Weights of a small transformer language model.
Architecture: no biases in attention or MLP, untied embeddings, normalized queries and keys, attention and MLP in parallel.
Training: a variant of Muon for these matrices, 123M tokens, 8412 steps.
Each number is 500 + 40 x the weight over its row's rms, rounded and kept within 0 to 999. Layers, rows and columns count from 0. Numbers have three digits each. The size before them is the row's rms in percent of the matrix's.

# layer 2 attention value, 64x96, rms 0.157, rows 29-63, columns 0-95
100:538448503594515505503498439516504543448431472531457498545499513481505476511443416481582515470510586558471428456568484490505520484555507499514522556581507482503496511511516525550476505513501495497424475518498473452484426487487487402457520524459613560479488419489504551530522524499502491520
107:403483476492523489529515439489579486449548521471502498524517536514480494525454497582515516569445523531514489539510529495461571537539477522489503495499439509503459496462487446568512481544526501496426482491563475502495558465528509560521491489516506445459448496431473415455562562565481597414
116:444566454456506488498467440513506460567472547515540486504378511484496502507521505583473502570515521503526502504534497538439468475529535485429502511507449461516462504590516440528490532480450475445538504416441512469532488489403521507517519483550539537464534417535537562487564539466521499524
100:482422486580539528520454467503444507549502487480551534496506459500514523502466445478496516463459503486617443456505474391501522488511514506502542552476432512530482435489428466500469523508478529522527491507538541583422390494536478490476477460565533432518491444544536526459469518496512554501
070:451538520451434459582444552485522515445579524391536472485462509465517543507468543544452423522485484483472450519536492528500476484501461468500502527451464522488435481516543440522466502549491503513496427530524507512574512511526546512405435482486547522521504537435550549442542455540439500517
081:550538512579514515492472502465528499489517487464517468526540504552527518480578503522524489479474517413602505466492457466506546598479489433500478499412502503554556489511496395535486460511562450507527523481601524598481490494502531488517513506487503477501532564506526552442510478555511428459
083:449464577510514484520529453576468468468527478508501511479471467467467532553439505468509492402489456528517477538543500532489415487533516475582465554596542503463419470527505460518506495547513585530449481515493575442482506539474519467494444492547484489534529435485558540514445449452482508559
104:454474487500482489466507554507455472465543494513545499552535537528420484488513503503513516509510554500446485529539545511516483473449548510596557466537509579567462463465431476447490486477576527479459455448519511515490565514580552471520447445424521468451489443513490488418523541473431575520
115:502539527521526505486456500568480548451490461401484483542381515443455454534472492482542562465492439533481528501538533489533442590543462513506451498534495597505544480492497570469448521437500475492497460507491529414535556486538504510545466497494526487531572533456495491449498430457481525510
102:496454533536411488539479448468518531431546483479445454451483483523436439501479471470528500516481505474469528432530466487518503453470572438561447550500489527433533524451423595497546518495499513555548530509457498420546502557517490512454430468520500510484526432471481522528485449479559547550
087:474522476484466555460511476491520477517404520487472467469571521487498515456520438528497491529497522602488464508454524566549521485393465580519544545478515497416519530440538483486516476483491476474445477497534516462421472492511549522513475463431552554504536529423425424523521488518497564474
033:453509522468524458490501468553428459462503451429490435456478486494516516486512476504492546450469545477584516508579505501490452450512494510559512494428449498537511523454515514463509563510548519480485527490468502442514480537445502504498443504541627554539544483554437521508424540473524384516
047:479456462415487520522522469494535501472430503460539467557505469483533549523476499467415517413460556572471451586452524451472517534455452506502534488556438488459551480549493500563501574458523510521469517515477513549514498449520526533466458482478431499424490508526449419467552475534535535465
123:464500484556446538525472493484453533522566526545498461541469497543573471536442521501457456527485449472524530472395486480514519462489508454506567544474485444526488524516431555487451467504478516581459450520516564534475469481571496504460533476515449574531497387565521457526442540448490494511
092:481543506481551585538533520512565470485487455499518535512527517515448518454466514528444504527569507495501504547459501534486452540460544530487563532557504451535497497474542491537413507555497433428495471554553487436494402466461468484475505523507475572490478539449577489443521468549396488464
027:499473477524507507436542478501509562540460518594489503500506474482420564542491511484557497518511443500432541474500543537501554438479589454478478469511577464491481468473464530493559404468456448539478491573555514463531534505447499525512539494494534492531485544450506561535573537470491553582
047:425508454527549532532501435484594483510414491428520523506499517486518485485477566561496540563489549522490507525471474523517513477445547509458518459490464469483434513465545420538407455517507493442504478536530436501508485485441527488482425495410566543511479475522563516500519462540413494514
079:450471466541569537502497401502526511431488480569513534483566533513502479550500445519505552506410550504558494483459525471504492489522484531596480505473547504519477559430499432517487568508527432445483458541497517596439517504472518476539471491457473550515499506528572511481425542495559504473
122:572577505537471513471544459512563467559519435518442493455510476501527557461552524527499522545451457402524512422533502500507514450446494469529467491472486476497396526536509539474532438461508577494530472449446527514495548512492505507526530504474445464514591471547492525486551519559436547546
114:559475460450581450563534466498444476462490508513535476493560549572508509509545512543531521511542445530548463533520470479542545496526488485488463559532490572433464499486474620475478441476525516512482487520498553510540541559465550518475425498472461533520485565485514505560613507485496556530
127:466537439543487481462523462491525408553502470485546477436460473465510496498505489495467474431511583490446435560469542519537526457526430505481536573458546543455474455513479515481480432507518514500530538553604512550508456456496496476476466462552466441466566519459561460457533447470538492452
094:509551495491463515446483544456513556516549499443530442483486484430440477498456504485477501477456534506477507506543519486441458497488428538460460507395463475533570433531500516549447560484507449451579487495553506521459517516484553490531523437457516539461541552400505499525497406524465436496
110:553535528547526450510442476426448459611538518464537474493538476488527457484537558500469535531482479555419557503459480517498507445514450497435495455482532504437446489545507506500488505425536507477543518452499495510483548528500468440550532484489538536538552453585496524543531389452460528496
125:520523479493510506509434510496439472448472498460510408559513559468531505500495426497512506553457475533458371499516434514503522433505428481463543478479511448502521515504396545448479459484536545448489544522508486460520539523541490474544548468549575481521418471473531427496512490533450508467
110:490507469469491497553439398504477460552555528461553500528554499473472458514507460509470545469572452540489558494455450517455452486558498525449490511443518462445515501471481550498537495461483522466537448492439526470528513479493456530514409471503503486515483571513471493505535426578603528594
130:468502566568532516525550423510570514481566507537515411511551471540487484533519453511443498483474479552540483491473543548516552521468459463582569545522551592532476546438487539488530497479451501506490542491532518550523488476578488521538553517541525425460529502479463533450458507544539557455
108:561495485487496522580456504480539538550483500490573531413540547446500504477523522533519491500531559514456462460562519488451499434476454499515437515497522503450537473492496579466471607507507600507497463470550529508535555544484516496525454485493494498452497486612508477558424561489475493446
087:537439566402483485533448398557501455373483549482487446514478508482535453536476541491494478493533534496462484473525539520548405475494516444554555454561579479535495498512454528461511537468495535526588499518417509501529512468504527500508450489519490511538493496516474512528494505519470580486
080:537468564589505456444531503487447488537444538459502498485497466455485523570457458492565507511457521511472442506498495515491549517433517535518365504507469517477510510473458451489451425506472452445538520515472456582525474470506551463495472518416547554484463537423481563467464515534527524531
122:461557524544468496481551468475392489500502508404521463517517532481481463476501500525473487462531520467530585519513528494516552510453476464493582536523445533496416496473494402449497501472465494435492535506565496518438520491436491454513497479449499565502500437498477459606512441438465495450
115:501474457513527540484441504505399449574497496478476471449528489505457508493587509500559554519519543484486498492485480533531487525498438557497481539515522501530520551517489524443514470511563392459544526532500512563454524492422560475490482485471445501504547495511588566560497558514418461584
094:456420536565476505502518546485496440466509495534470493405447467544598526485508484496509490481554512490505532548458515463489498535545444488477478574457435494464482529498495471548556495538457510431469491418568524600425490529475507518469502566531545499490474523552431505512549448477520440515
080:459502518402482502515511432510508521506543513473489516458471528480386541486489501512469489556532498555463465537569511481549506359529484568482435523538590528444458472421516564500505526514504434544457506520458478510551508535504494497443513536467493535508530493513440532478517536566511466520
089:478454445484482534506477472508511526463440478538496487560521437532616502525506583547520469493482533561526510461450538533484513488497467495495638491481511380517477527529476485508500482549505527505509537556557463462482442420462481532511489478432545491552437504525496480560534522457463498536
055:495509484567501452455445531489401512528467537530447486537520491496456507495533472517540529512476477461577540434535505485483467486492491536488516554476589532546510458501452487397501431503463456518534472503588559476468552513501510515509598451533499480497494539386484542501490503475447537565